{"n_layer": 14, "d_model": 128, "n_head": 4, "n_kv_head": 4, "head_dim": 32, "d_mlp": 512, "vocab_size": 1024, "activation": "geglu", "norm": "rmsnorm", "norm_place": "pre", "norm_eps": 1e-05, "positions": "rope", "rope_base": 100000.0, "rope_fraction": 1.0, "qk_norm": false, "attn_scale": 0.177, "bias": "none", "tie_embeddings": true, "parallel_block": false, "init": "normal", "init_std_qkv": 0.0591, "init_std_o": 0.0591, "init_std_up": 0.0591, "init_std_down": 0.0296, "optimizer": "adam_variant", "lr": 0.00169, "beta1": 0.9, "beta2": 0.99, "weight_decay": 0.027, "lr_head": 0.00535, "warmup_steps": 493, "schedule": "wsd", "decay_fraction": 0.71, "decay_shape": "cos", "final_lr_fraction": 0.1, "batch_tokens": [8192, 16384], "seq_len": 512, "doc_mask": false, "train_tokens": 156000000, "steps": 13007, "dataset": "wikipedia_en"}
Each number is 128 + 32 x the weight over the matrix's rms, rounded and kept within 0 to 255. Layers, rows and columns count from 0. Numbers have three digits each.

# gate: layer 11 MLP gate, 512x128, rms 0.162, rows 19-53, columns 0-127
# up: layer 11 MLP up, 512x128, rms 0.171, rows 19-53, columns 0-127
# down: layer 11 MLP down (transposed), 512x128, rms 0.164, rows 19-53, columns 0-127
gate19:139077113086115090126137122204083132133070165103113140085093096133152127154143107120119091110183087061125183118102156101130093109161172121127159152056159127143150092119141142074115095141134115086107130115105103121160134151161108126173110102096133132158136155087093167092174121054156172159137170125138068110107141119134139175134114131127074114100133198162121138127199125160154144119115
up19:139091141131108115088066100126184077078107116172158116191119155148105179072173145153112105176127139151165131158176092158102114163068070092128130157097092166118133151101138160171111184150129164136085131143111115160112084056125077180140097140130121138111153076090059112122105098119117064118112128128140101108160139167125095147136162139171134141085113114094178089177118106137129081102088
down19:111104114119172157131109123107131136134137096178173103174118145131114148213089115162112099108141135158150079155188161176151157120078079117169087066121121132155070116106134102143125171119145197118132151104164139167145109152078088108049105129131107142147130063183077064157080140172083156105142133163131104157164096128172121137140168119091129088137138154138081176075109111127124136148073
gate20:079136134094173136147136099058051089152161129173141114079080152133143156139140088175090150121107124140160060136104097134121150132171150134148132189079130202145089173163119139098051131155148164155148085114145088038104104137161130193112109095115127118076114165161103101121123101189154143080146114136166142102151115078122175174087128091097119132085123116146145158094128114106165126094142
up20:129142081177148135157175139129127123173112142096106117090155135152099145112134134155089154184174136109101134131154116174135124148134111170078132160176134166147082077080118164138112164177096125071134162104106112191108136126110162106124152110120148139085189126157131177139128121148126183144169144178145135115129210136154114134087166091169015091168109137118116146128104078159107105046139
down20:182125137179105146101095190203161129108120127120105133098148168179101188154117116103156151183124083103170094108095180062115061086134135124121185148123140078168093086151151121119138081177145131166117125070167095176111167124139148077167099134164176146155128125116103149072108134094158161158113142149191153114128140137114094093131163093119116126094082098105144102128155114134094120158148
gate21:099062146142107143126183160169137151078088142101109169109120149136086166158135087122136133118162035096131140126151117094159118121081151131060171060073126050117118163191108100156095122084162171103145160138149121092073164122191142124101100132121165092154140131127148142130140150094150072120111140132148159123153134131144127133113067131084119136164190166201109071167111159156148083165093
up21:137151167163147110114122102149130095187126060122156140114184148144156115134108103159130183125111229072117149170110130129145194120108152099126126097130144112136170156162100100168134196135088161118094145149098135166160160122101174117169136147119144130142121190159106142123135206115112126132099140123157156110113144065128094120161178123156131129199158139147104146055114150067128129132155
down21:106165154147096138116125164151167124071184112139112135108086099093177093111114113120129068087169150163130126133130114161067114096157072158118218152157097163071093108109136161071125073037109121095113168147108123168180111149121135137097117156158093175090117120120119140084172112132166092184106109112132122118130185116118158139081124111190138068106138123119113139156132135124096087178127
gate22:094153146179147078127091172149133135155133110211148130168144138105099175175114110125096104174168156119139144104058141133136098109135147080098110161159066142140141117048145122155097153163105137134116116144199124089173157129139126119113128099151135080086128092142113181125107131098160143158156032111169152157170140090147058172164081163125151114105191155121103097148126121148189138123162
up22:132159149167121114119147191107102147152096161139132123146150103090125149106136136072056156149152108157140156140182144132115132172098137091157114145144114116146181124111199102151152089153146180141128168133158126123111181086182151132096106148154193120145150092221126178126115164063145134091123125137173160102119112097167128101153097103150130131140149081144155212141088118113117116126135
down22:157132135073092162114144117117105071168144171100059150095099204185111122174102079153150168098153106056126087116116085127138114125140057120161078082133156106180152146160112143205105130111112074158095061124102137105139115112091144160180120154141092149127108136110151161145134212114098087143113133142106099145138156146135146152094179147122123116121077108127144147130146154138114093124095
gate23:218125132101129141122142091156087123142161112121088131157116085136141143099141128067115139158165146155097122128123157108068089130117076116150196188105131080118102115161111176081119166108087136169150066099178106091127170153169064131172128129176165058131143174158100128050085122109157082124103096177161164098087090093115084133113156171100154114134158170134174152171069113131151177090117
up23:159103116129115129098057134068188134156117101128169130159076099129204136135157137212109167161134177119133186114134085106154101185099132107149131108126116118053099155123087081109097102060152124123128084164087149153084132117113127177128143164133115158114087124117126106189055153091121149108171129129094103150154183160115152165189127183128108199141117132099100130078085141071135077131149
down23:136116136090148122178135141142145135148139146053088186171115159112138080196155111099139118148132098107080129074166149140181170131139171130154189163092135119156123099052141135039138110176093120119143191126148102111108141137076168124164163142132123102097110136090132134070159146168135152089133191143092092126131072114153132196084127177116153143081126105092102144131110079135094073159100
gate24:139127115128143173147176145130114095203070106113108122112103110192204098128142045112138072096024178135183090114130160141150129107122150150134195134141108156115097132155106153084117088124097091111141119119102145113068166139113096076120148102123113086184201165174141103138112155145131095116193099183171076103138117175140099125100126178133167154057104089148152195189131162123170108118130
up24:089112207049111119121143130184099153095088135146120112131118124127077121102104218169113190079084155138104223163148096099136161139175136171145102056126109146166150192073144189143145162142182183077120109154104036148116134086144118156155096145115155129137113111152147154208115110136099098120079075126133101131128125144132139142109140157146126168156177177120071083138124116098165110095189
down24:082203106129161103129153219192153159133133167068091139121116108156225104135159139105160075082061116110165131052144142117095113113174151142166162152139153126129110106113096151046160131169125111134108112126152159109070098105143137086145169147145116194177179137114130128135099076150109113104139138210121112013137174144153100111148099121173139162115177110114169115075143115102156114113138
gate25:156116086150111153071113072103098056125128075142122110150066100116134087101084137143176081133125139157153111166175113112141120096116119178100129113130115067141154148114146138131096143159104134101137155058160128079106164138092126196108149133129121112117123179143108110140172131158148164097098116147159166109147144104131172136101116088143187105162180114166103089147124153094102122144106
up25:142154113123131121123139126179083160148125117164148145110107104113164121177160159149124176166119186173115094137086176060119104116121116122097168157131133155102145117181118174072105153105137095152089125170121114091147114144183116100096170162151122154166144197114159117139098149163148089143124095147131139178114109116150085180104074130134109091107185120150159168126070148126140130129139
down25:132124142141081122118132076120135154126116187162113108134142094141155100160095138180153089099124062111125149174108079135146113159114133157140209138126157162068096100155095058201079115115124137182170172141124101166172070123101128127072156119128106136136085159145151147157154127105102135029121136152095139134102144125126131135105132154069118072146152100112128135161122128136137089108127
gate26:087093126146177125135167121167096136094155074145138101187111130187080080111090169121187103093110099089107084065159178140108140075100156122115137133123127164096134077135172130113093091128109089120157179116172119095053145194140109105121129121082141132115072159128091147105176086109130151134181112215154167112114185116128140120133097073133123124152088140120106074135184118102119086138178
up26:101115167151150066089122127143168105139099146075160120174107146165161131159139095133120159150067164104104196175089109145137157059119174126145119126131191137090107151124140111121174108171077165192095050126081154080187134091134125147104110149122114151146157153132110108134149125074118150126111153052092116083105153151090123142118116100116153091116105101085224103152117128135091132143109
down26:110150127123050116080074139146131122123162097168107117152122132132139125091080124103148118093118146090122141107122124068067091118051144187141179151149099200088108066089105169139128100186039109099131150122131180123138163123109143106131113133049122115137143167090137173129123151148074067152079098157134130147141151139107115141082079090152141105134097141082102197126113162125163129138107
gate27:096094124082148120167149106139111114138104144175107186123143211099087138117141174137105117138107148167092090104137165101144103119107169175153180109077145125128126089159058132097162182146099082129111150161151108114125140128098111133089150130104206113155146156114119115093116151146169118123121130136145129061125173115194132195197088167153090126096169189097187113135056110118164058108125
up27:154193093103109163088113100127163107129146148130057171155110101132146102133195105165151131145104187157013102180151172101115181118127135106120140120140137083093084143094100143095108116111133110113193153098106153108150197100104107119117094081161150154166110157115110150172109122124142119182073216149165124080101083132104161103178098123160097123153111138137148168189186096100091086079108
down27:080184120174131141142146184109157125144060184102152133123128150064151057128144094104165142146137097038127057065178110126116152129147151109110135070147098060167107094084100109169131126126103145097113145141092108113118162091142149054103101137098116121149124146173149109092124135131173114153161123112047137069089112120128148135193116109070130087121205114182199104119053132101137116122129
gate28:142161163100092127121165120114119144133096093101147146112078105094105151121156141068143115135079132134152137121062086085093112149116107153112134120131101218083081197163138142119062113135095130119145115030128144122100200072185073104078158132075112144098192099087199150055110092133164087097142110110155136120191142159125134109137141090134105152137106097148141106104139160141101119126158
up28:184133158144097155152131113095081111176137182148177102156117164092121151123155124138117195090152095100149093155166131124086148211101130145148136102130156162077152133148158088140101128057153180115150113150105161146092148105150139158146083145154115186148109117184125139139101137118102146133184123137160159179095158123068121056141121055119107154102097176144148145147075121084119087119118
down28:170158130114145136048082137173099147101151179075102152159105070164143063097133122052173098160098114107141098156155176136111163150146131191114157146117161118098127156127142081028157156112121173154135117090113110141138094122153117142160113108157154077084091137076121120121147134092119150171190114142057117126138176126133131141128131152139120085076095114089140115156145158164101143122106
gate29:140096162092150116135095101109070183115101152153117148158107139164143134113120163071150147101085111106159081177114161133147153076125193159101147184113141200131144146167163138102119067171121114110126135144124120121144141150135094211144081117138191130054090134117089135168051101111194096122165145093111117121134151046111158134127105096114113171152142102069089114160099111104105170111156
up29:168118117097114167139153133118113133137112130140146155136124126140145125128214130074130101137145158028139102097105165156157089121137140168123131150138164137102105088138093137131117109122209145094110115131149161103097115080119080081157127131167159120148131163200097131084165142118130098118178131158113084145124168148125117054151079087129165137181055134144098114104093154098169126153210
down29:128145118124130104121085092113109099106120120066134165100146125174219169099106122152119162119084125155143117177109155072069168184117150081088131125132125147099146113171114155034101077185137149150086161109119143130134113076161144147121124167112193121132146113120132139117134134067188095120127125135159165111149103133082141137118171164186114166127138086091116096145125165064095131144044
gate30:149156171163119133122170115178145147132121116100046089157148156133136148152118069115114150183145172129085134104155122124126132124098113140144165161148140078174190146082137124097123142142158122134103144147093175102126096089171152095099118113198116040151181136125170096156105167155182106156165115113151165139112135098099115087111073165156194104113182164183046113144175166148120116149103
up30:157148144112124144114105137085093129109137160155135193084102106175098176150128176127203130128096068124127119204146090122119098141172111111123122142129084143138084138182142197154098116105068151136165102092108171113164157169135089169114121172141121147103157078116140150154155079156090081111135150104116126124146160114136136130085158116151091058179096151099149122144178149128124199121156
down30:126160085112187160135143109135064118115175155146076139133134153111130130087118129104140148168197189138140068152163143199123113110131165148167142107125104135087116136090147150137128124156104107142180083140151121167110211134084080153156177160156125174113106062119129167116159188086134200138140132177155161103106131103095112148159122090131140144114111154133144137214148109130137145133140
gate31:077137162138191170167173140121128144154133104154168021140148201163124139175161152124118125037122143189168044135124161123145124099134133085076131173140098122108125134165151107080124153140195136112126120071147154108146135145143109095171068115088103170088092105167123156153105096103150133118165145173120061106075128097181105088108129115143095114126089127126127140159120121096167170157110
up31:127097163147136122145175164107197111130109120159096135145120122070123100117120175145133092116169165125102088108131097145105145107099080146078156154142150155115141132127182079130135132118132155079140158102133188107074159155108110138121107099065165159158110134112115151108053115200147165132139131153143144071136141120187120167177107140105083137178137139047153132156115071164103140148072
down31:097185187130129144145103145133084147124095128079109182152135137142103134165152125145088133093121097131106113138171120029073084102060105146099132153088141171108138141106129059163159140122106102109134101139119135133115103116109108085129149081140127113130149143176090122127068111124134096122138116119143162100159167174113125088092164123178114074106065155110132145113128160195110121152175
gate32:139128104052173077104170115124140112153124127155088136193145129120144140160153197119159143108185154139140146116051173187153062087186127144124160094137170175163126056073102128080156163219107156118128124100116142106133163123117182117138131126161134096133126178160126132110159093118133102092143116109184175132173121077138169160094128141186118115093191108105127069150106173125159127165125
up32:198177155087148139170086178113132161124129092189093163072113159077157100154167125112156161075142109088104124147108207110127085109157108130128150107121116144115122096137112151044140183167123050143103158118180074100103091162142095086083060081121102152106119156135070096142108082138128144088194121152090146145184098100171168092157183131113105103111069087117100103115100126073108130152162
down32:102132067128110123098133137174060140084144076119142141146033132105102097096126143093084078139061099168083145134107174072122122120120145169086105136139091156130082152173152124202119110138125156112100094091125160148141075182136137156150079143142113110159097096129126130138096090094096073135076132153084147145102081168078108118164109167096065063123167078135176121200151114141159199071159
gate33:171179048149132131106165112155153139126174121107173114112126150147125117135092152135106167124115157102165136143113175110192128059096116153097130180145109091136221095124156074116125092147148164120119117159145079141095171173178127075123157111174096109124089154069163134128156153079153111099136146158175159111160149154175065095077132113099086155048174116078096134177075134082079124104142
up33:147178169127184142161166073175124139158166122164117155131148158137127156137111137143157083086173110123100072104141099124185109112173114184098124124138129120113147101080170204149085185176122130047102175137143122091121120109168147153129110123113080144134102170092162132169182126123154200101162142107073140180090109099163153092104138132102162111125157131153135143148132137119145186158127
down33:133072048173182122123122114125139157099125130080161167142113108069175112132160147121129125124051124155145165168116109146109153148131082100130135148135153124173131115168121087141118153137157168116141164158204118093106148077145029062118098186164121098134159128112126119145118127125146170094113111220145141086158148113129157149090088133159150177118174135065096081107150137145118141120069
gate34:154128125096134134122155143147095135115142113198144097141150118141160188154118121125089127123138162133118081179172167155041150116106097113115145105118155133156179162088142126132151118173128125116092109133121135107191109160106159152127107130099111161110090097165113136100161071075105093144094076155090127138123154207154140133154125163071106178222149086125047148175098149111124070135060
up34:133176210119137098151115148113156094156012140171146128138112184119114103201128112108146137142182163136140148129115122143118096137156089167164110078124071163137130131107089136132061152089167143147204124147166187091164122133140110096142142084087117176118096107166118082057117151147164159089158126146113122174135096156124138125112085145156132104100101113094164126087127124162129092153165
down34:104146107114033150129093111129137125128177167143100093112132150109182144145144116123108172147151124126111114150134129145099129162190185108164190140100168114159071163037133184025202176126126141100116164111130136156085157161130122141134096090119192131164083090141114097152153126124134118116098158099154094135100155113164087119150118166117068148121177130137148167143114132130123129115083
gate35:120191094102142172139099074168115144103050138085112112133123111159087119156150117122203158100107133116162172072164124125122128082134157141083114127143220120192140142118072156130115138121122152164069126087140124101109065095139132164083094111121094174059144162117097124127157133122107123120145108080114169117173124082135114123124145107109116146166124155109125153126152160109159146170226
up35:086128078136112078153093092099133079115149154113169140128137171158138094155124157137129133112128148105110146161105168132088110165111177088124108123131128108144155079169083212117120157093152088146146130150100142162157073134100110158138114121064096155114122145154098125140127153126132113130077141154130076108031129107109133144086112159118113129138135200064119170132099124039179093083129
down35:128134137127127102088126164137044159101163121188134134112109180106125136069153123136084118132093102123157117112069154146068115154123148132119126149166120123143144120170136158068158151146149195073134138196108231145135119090108085117121118164118099127141099155119144133101123134050127111140180143094136135133160159170130115102145136104121145138105204126141153083153201091162131094136141
gate36:168127204117112125104150141187149114135105102134139125107095123164125161131167067152128143121144169195080171132144171142162106128060136111106138106155105135153123148082116158141126156128074160076148150155156093114110147105100199149116153097159039069105129137148203140150115116129128144120127078111193146130146093169125140150123119174057131135098111125075081128120159080104098131126154
up36:117128137203139099111147156179111132146193092157180104134128131069124124171122135107098181134106108148056109090136099122177101136109137111148088130172120113166093098106169080147115116113152155117133221119161110066117138113115168144161134096183048139146151163148121122097177112142161166124096107083127146182087115141175164155093120181151099196072114133093165116090163077092098094133076
down36:110181137121168065122131113098124127126134118107084124148097159127081124148158166147153128126145145099114115188087104107086130142194133152119113173106171142083111138135143097198090081156129092176175042078201119049155121162159079182084103144128115161112130113089168172116106119070126112172130146171129085134115135096103172096103107124120189119133098179119090077103156152113169123088157
gate37:132094189142140085158211124138095169162077100134186149122124103121134214095102155111149103119155146181065164147164127131150144095081108055149173123126148130089089158165150132106065144152137090124122139146177103129154124157066137143135189118151117063139100166112148161163153080122172193056147136099149126153108164105152129175114111106096149133076144163119074144088143159176119122147112
up37:120084059149113153134206152090068099157090081153143120134093058121148128151116131136140128137109139149094077173122079116086159116092104100178111103138161135097097141193089197178092116104101102085188154144187167084109170164060090181173155133145099107111167187120125122105119135046124183146141145132164146163095139122181168128172139091154123149117104132133088099050099144174114067130081
down37:165101177125073111141127130083140159173188163093098164147080154146115137151097148109177148127144123080099122128158075132087071139137171053183110100133099144092166086104116083182159137170125083118129088138078106136077115149146116197115125192172075194152076140126088102067134149141162074120145206139151093113113124133122115090168167125141145132086157082105107138103111083176104107149100
gate38:127167160065097151129177095133161152134164111180149124104065089112070122089154104061118095120125115160151124195124174111150097051111148129095149103193126157109151137087123150131083107162113130080129151120079099089135156135106104078112166113143165143109103173146134141118115038126195157110148104100143150133137113121111139129102133126127109133137172187101102209167149196101120109114182
up38:156109132107089134084136130144117096145129090086155120157101200114140051102143124158069089146115117150150075185156177153154158120122184106134129217145096092130109060147135130127165126098166123127133136093121143169162163078157061175135115145115166109092084191156080181137117134048147149080124147145106048115111119153091152120109169141157140106083179177097082198089133192073141102070082
down38:104173130149134146181104090089118143143101110074079173144170204093089122153112161090105130086132166151136120129162154099118136185178076128123085184118142078146158046131142103131170145135134107155124115115167132133180113140142127160094118139125134124165137161146090183120116102160083068093168050226126114172103145141179117047131178165117125142075122079118091148150121186135101130140107
gate39:152119146195104026166183156127084096063108109135141156103066174134106207103142170114106101105169104147160090093101134132111116132056085112075139156135100065168153135103147107126072127101150122089134143061108103152136149115155113075142112100127165138101088122098107146123144118184163141098160121125152119140157112089134118153119122068134157152130134075097116148176120119121107107133140
up39:134170135077139142165110173114143172134113138074158136124197121124110108129108118115138146171100126183103199177158081128145209118090109142110080145127173143100136120129052111138155153167170092155136142128208143124127141167102111138043147117151160124137087090108139163151093127089184159184113127152117175092149118127155139141132127152155035120114116179120165096088158106118134142131130
down39:144133143171143125209149141129149126142108104102151096075079168116156157106149105135155098102117156082183147126167129173120109158105168122146191103165132113086119163177137105080129135077183124082094141154135158155114147101118151117136150140076173115177157124135132141148051102146117144101146115125117118129146154134125156111166132187183095210103179082129086109118147132103157032130108
gate40:106101120138131141137134147153117146168158143197070092116108122135075131076123136105185081059096152135124163164203137119129093129106137122159137128146161114150194102155081123152141170125110227163134102095113093156116088139097096158090131121087161088157123163070087148149158128139156119063113103126150156104167113099075101148131171071084132092095159150075140134069162181124066107158091
up40:126135108138099100123097112126082089110084167130143110124117122183176158110127133070112140162144108158169078132078118162186142152097185154146128091094079172136100115098158100095078112118115104113125141127150186134150177148119152133096183117098080183152102142143181112049091168168146082108134101094171179090121081081074125117072115075134127080157170116157119156161126157116130137092151
down40:123131116135162139133084139128132135183111122126120135168141159116175115133115136156108115109108153126188106061108091129121054092208123086185255089115138125169114134155134110101080138156157156115096153101136150128126051095093125083115128089114112163108149125136132149179099161130098100110137059092099094101140147134145126143117148164108159141098153128091107101134147146151129143116122
gate41:116113179171190119051182145087142156122161190144155163162136200155101127107111092100144146136118139086110131145146130087119122140082148095137188046110162118161151195124148111153131107118115149144151105135070106172116084119170166116147161140129144122195161161099132131149116136138083103109148118102107192129076112174076133148089059140137180115140156133098126124107118120085145147058100
up41:126151078130182133071111163152158093125109116051099137147132133145134153164169121111140072171175125118132156118098162140060158120146116119136094134144156107164125161064065100144172148078130105138150136093134108123179138164169170113119118103150153078101120093108103127096102142119141226175109146066095117126132139137113187135101164142057138120167093125091071148163097074127118144133128
down41:141084104149092125180158152144098142192130120143175087155183128101065146133129089197129069124142119157156157136140104151121160142121107128125084102187139138115171119165132124239129079170137157112144159119095142086139122059115090133186130188126089085098137132129105125100124120120124092077105067114164186138087108105173131142152096117110158177133148139150136110157141072105144141089097
gate42:161083144111165184137142089149129118149126095120118120093096159137104143172161110058127165130111130158160164159117131170176168078078178130123090105101138112137091168136092139112104127144084147116136123115163131078114160120156133164000126113127131123111088169171110112135173103144207169104086059082152123146084198108085107097170097189149137078141089178195150151140138164149139132143149
up42:102109118088188099105103113133099126091164084144117112111123112176075131130185151183132151088180076164141119118151150150128144106144105114125087219180071138181136091158090081162107120087134123118106148160146069106135102171143158153128129155109212109095157141085095142085076138080144109113171078155080147134127053125206128153046068079110092153152172103206088100112101188089136153148085
down42:108124178100105072153113184076181154117163137139062105146137173126155078106152063147151078092078182123110127107176134120162128138084125116063255087108113145143161075177148132161130157144170126111081138071122109082117132085108102078165092162148160134172178106113168156200077093130117156128132132166088158146124082101120181125122103147116140158145163184109110141116081111128149136158139
gate43:092038104113202133092138140146093134137079129202143096122126141167125116182145091119095165131105148132187128175189185164137169110125138146113142129119110168133145142129159148084109192145103076110116156097102072123119115107168124098154136099096140163131099183142176158154192103150185182092159077054142153158137104067133081210178170102127107154158160161099189138168109141090140145086164
up43:089120109171167083127163154155196167108117110147085143140061108202139103158152141164146132122114122048135100144169197071093127124121109156041134122142116126062146136148107156124122122144141171147169121070090136126148123057212108081182138211117117149135095098075142149095130085136130131096195128136130148153154102111118113154145180093087122062147189091166143188092151081091093113148073
down43:079152078173088145078114147148148168174090095092127140173100131115100113195125154148137155165141124109114077179185146180154125109106140067095004087165131148157143149129105073190144174160082146083165186138150114144098139098119125164074167137167167107101085111106027143087131162169147135154176143109113175128119154116069159202123075125103113146134157082146151148153133122115140035086098
gate44:153146126072127149119106081142130106167171164097096092140153159120108148083143120145109077120167147117161100123175110108105096101077156062120158218097173094118094091074112076112139130160085129111172126114103153103153080159178192167156103070100115073107136101152154177128123076088080117159146177128139134156121154068155102108161107175128197138146155127183104156114187130088101157129153
up44:160097150162181116185116106113103096111092141192137168077130119029141088105109091133145111161130137060184130073135130150156070119161087161123124115121073106167107134157073110120091071170131147149091091080120110132165150079117103097141135118143107076138112147117115130093108087197106112094153129089115158181118112143153123163122148132154099104104106099116146061136143104156195143153103
down44:123130137141071156141132105120111142166161115075185147171148126176156150155106108075165122184145099133127142137146119144143232142110130178174116117159141138176104084153158180119135093153073133164105136130080157043140091137155153096203116139073118143115119126158124139128115096099103076106158144142171146156134146131143107152084088097157209119182152101148126141080104116108141118110164
gate45:068107146130106125158127104181113073144122102174141143143092193094138141157109093077095130118143100086149070148180113137192095103116123202110158083092096128099148206127140122110178145239136166165124076141111117113142165119163137117148112148111098174152108135145146137105138123139153178169106093094138168090112152095111096114104128096129158124114127121071149165163204179148098163121092
up45:118192170142170182117112180181115137119119097071185116145088119131099047136104107072149150155163101074147122165161093141155138165096142193063128151116136159104136130085093118158167160130177088092135128121079128129132107133196157188103136151103089208111053135137129184110130106143125147157112146084110153081139030106096104132165127108122163074117165109093098120094182187084143141122111
down45:154112179125152125130069130122156176155081131140155089108153123134154130133065074129132130124062163097097181163208124187082135165091129106058085115118150084115157129086118152173183119134153134153167161229118135126121121086118126114127123144153138045074105087162146071115077123157109117099082124128138132161090080133176156179126126137116133121195085137098153136074156120190114074140113
gate46:140095153089175093132151121181142080174129161145175148136055108217132117081138108108177082076185148066138151126168113100070106130125148213103145119060110080113138133183083135095108130122174171128100103138127084137145109114155118094120151076119106168133127145134135100172069054121114099074140109130117131111083172135205082127095074127106125173125110082134132098100127129128172116157089
up46:111133172166188080110147108026121174119132105118163116124103147193071091148104166142105121156106149109117089150161163153158136107085091076141102086139168134079170103149171125138126159105133119147176095181132079131124119091092142119102125148112105119144118115069088202193155138121170128082130141119158070159146146112084120139142126120083190131148121103138099116130062074119101145121157
down46:150131135131133092161123109123118086112126082096124158095067159113126134136136072149080118140128116101136159098190113107087192095129153162143153118090127106154150100112119181167135147167128148127109166112133155091113224093140107091131145030093126084162102155125165119153181110123163152099116105122094095176147112104151133129058128111144221077160109179098178097177112193122116094118097
gate47:080096090143170104102181044080148108198101118185153095111048171136159089148116092091111108165172112130129074116131143166102107104105150146099189163141114149177142158168174099088072150109104127106088125118133123143122140102153107147092158099132140125150159081100124143115191136123104152148193139168181165152093144093179126148148117178125098121129125127157120085121104150166189146155201
up47:100120153105184226149063148125049135123097125070191084166200088106042136175125142117129177124126151141134071140127119122162112149145118173113140140172120048138093106104087072146104117144146131116173108113134168119149061138066141138097100120167135130109086228102114102111090146146191069127127120075057141097132094129154081197114133115122151192146064215121075129101155134134104113113093
down47:120113171048133097111207149134103052172148103118157043119094125139174082142140177093102037090157121136137103158074163094103102106098114123190173161125135161094073136158109132089113134116143141131126169121101116118115112167079128170101116139105057102140102145073181086167151111079133137058135122073157087131163113129142125175098045124121132127143156154096095096101073196106151086160130
gate48:112113128168149096064095173137098129132143111149153123135157143122080075146116074099097138102161141187157144199105121172148139191130109163133113082139081071140099138098106143140093212122101150101123119131083107134132176122152156173143131183045143093109137108142108130078097168129143127121087159125126105131147091110183149135143109142142122150087164169164056132145155133120151121080160
up48:119136164139136103143133201091149150161113079163091144121106061136168106122110171139118082117149104159150085174146171083108160106106114172111110171099079146125039149154143107120097103146111156135132126126134135139127117142111136109174115118086172112130078119161099174164131142177070098167120140182121158131188093099128098151150124160117151067084145145147120125174077147099140177136145
down48:099138105071149126136116128139080130135167190087072161075148151120102141142201112149110079165136110138132176113143117129190107136102092148150122129093135077143194094100144076151133146121157112174146095111134118088116166131113173112154143115127129120157134117122126233131178136129140075126127059139085135131154152154131097166137153093123155133122097161190154113151119147152132146117136
gate49:176118161178206122187123095130056079118138081159160119143080137158120140091157122119126111102154220127111137147108108125124133141118124125139153086216099129133126253140169107126077156100144108109095108112156158173164088136107148131137089086129117132141128126089194121134141093157119132053109100126129139075157177137200128160152179202142124159159136150123122122157122181151115114159128
up49:130083167119129110174065149145127109116089145139142121084169106125093120087119087144127147112164108070129080123119151104156109161158115197125124071048153132184164102083053168102148120084136133092171165117099212127146165181093138074120091137129118139059186078155081147104108171110122155175122084140154124162143092126141148132082123183147103153149162103147189145146140087160118118134142
down49:131137163126150137166113098129117158101090123114125135121105175128147118090110131132147160114134163148074106110095122123119114135156094145109148111108142104143115196172208128091060177090138091138142162171126098129130143152088133158099153055132161124114136121135203131099063111131087162106108160134163094158128115114135161172120043237183149078188203141111110069129158135118114150067110
gate50:118139169080148106136161058151129093176153136142194144136141108113048162058142077094096136136101131168164141162168099147188105113153133193112149102083157143147142132103066126169121139157140100098142081102134142214163122122169171084100123152064082153098158136185132123132161131157131149156154103063109154068160143120074143157157102185151149086134156100123133128104125135119084154099149
up50:170164168134170103068107120133162144138140100125129098124106103126065171119127112152168114135088163109106223179134036109163169134117063114142103190140188136122099098131145108122108132161149084123151200164093094084074159196176145142090139145114134126140102177091136181165140142144105175083094114130165126124119146124112174145116109139126081125121200173122166040127178114118158143157111
down50:092113159158137080141142102098142159169162163161127126110158133095120080180132112081192135107200120112191092079130090189151166160133161103166090123161146130164078125127130187054158134083113150083154110096163140147125131136153099098111142105176179151169114147141108090106141177120089121131215149125116066134108107120175061049149104114111072144135143104132130171040135089115097148134097
gate51:144125147128092194122130150193134071125077183132054150139176131124129199147078118105132089103163111116083145149102152095143148137159145167154158119119127074161141127089124192100073149137051127109138102145131147105158123152112145119109104176166205092167177081082173154158148085112155071146104108141158132199156171106101107166133093121185171133105153135131094119164112177176136127106128
up51:123128147103133155143066117127166091040085153106201115143188090132098090082111064132164072156148149149146132173179173128146169136107139089094123242116094127092161114121110161128178176157154133164116142168116105153145129202118112100084142124158138169095115078159114125102120135108183148139175087166126101105144076111133098154186107120166132155118114092134162167168163085151067173133127
down51:123129094184119101142125116060107114139071096128180146139134132132124078135134153089149131178139139070097143176142088118198156123115228094117125123188148144122121146161122085145153092152147128162114131134142138082112098152203143137163120094159115125130168183140057099119091240132134164107160126146087112146138181076143088142187130177140106119143157117084114087113181171132127130122134
gate52:113049153069105089059135127140141156119055141180179123123102148134115178157125094086099100153119123136066112130131109120135094126047142097121102098137138157048135140124131189129152138169103085062140090153128173113112138088133167130084124087094156151134126187113156082134138133135077130112149133131092098131088087066093115183164125079150147104105095161117087095163139197172147131115098
up52:122126089180135168166083052176139152159157154099058112111165156128107119120152133163149137120092066127127165200108112126136099163186122180121138174164173091196105099136142074139097177110125135114108146155132143096096109135090111144149136092148116117157114152172158130138142130106164114219074140110141110105125143218180136080146135179116108159133146152129111173056096110107096182164082
down52:151115170120133088158152115171108107141205100131139158108150176168112130126140165105155176086145106116122168136116130182160198117166069174123152161133143104065140124136128143107152095154129111162196107170119115127130136143109161106163177089108111090116111157101137092175132105076096124148096169113120105115189111144072110122111176124092136089141090149141158138205144108077162163182132
gate53:174115176107161122115135117181121024114111115140120098137115148170138134110130129149159128106108162130122103114146164120114143150118089169137153187074172157110103159169061157092156157170186184098143068124141154169121146140143130180075107116096099141097151138199086109098173088080112204127117077197158130143093187129139148104137123082133149120129129204157109106099124164164154097137106
up53:127125230139098131110107149106085144125153100116134159095129115150127115170165160182071112107192129121094160092114174174142146124192117090103099119089096119083110183098158093109154112074121170116128181175110141174185070099143129093150138155152101165078131124113137103111113067113141104112132141142089078088128098160188189099103108073110108141093120062143133116108155096172123097103116
down53:129131139142124187161121130105076181105118140115119144142108097101141130123173079126081177147143138140112094124193105137137109053093164099097232093131089099176164115180135104150091088110154139158124102124109089090084121101117130145168132165106137106181099107028088217107128149170152085098120160138142165112116132123143137167143175152192093151098131118078151127177130069156197131117131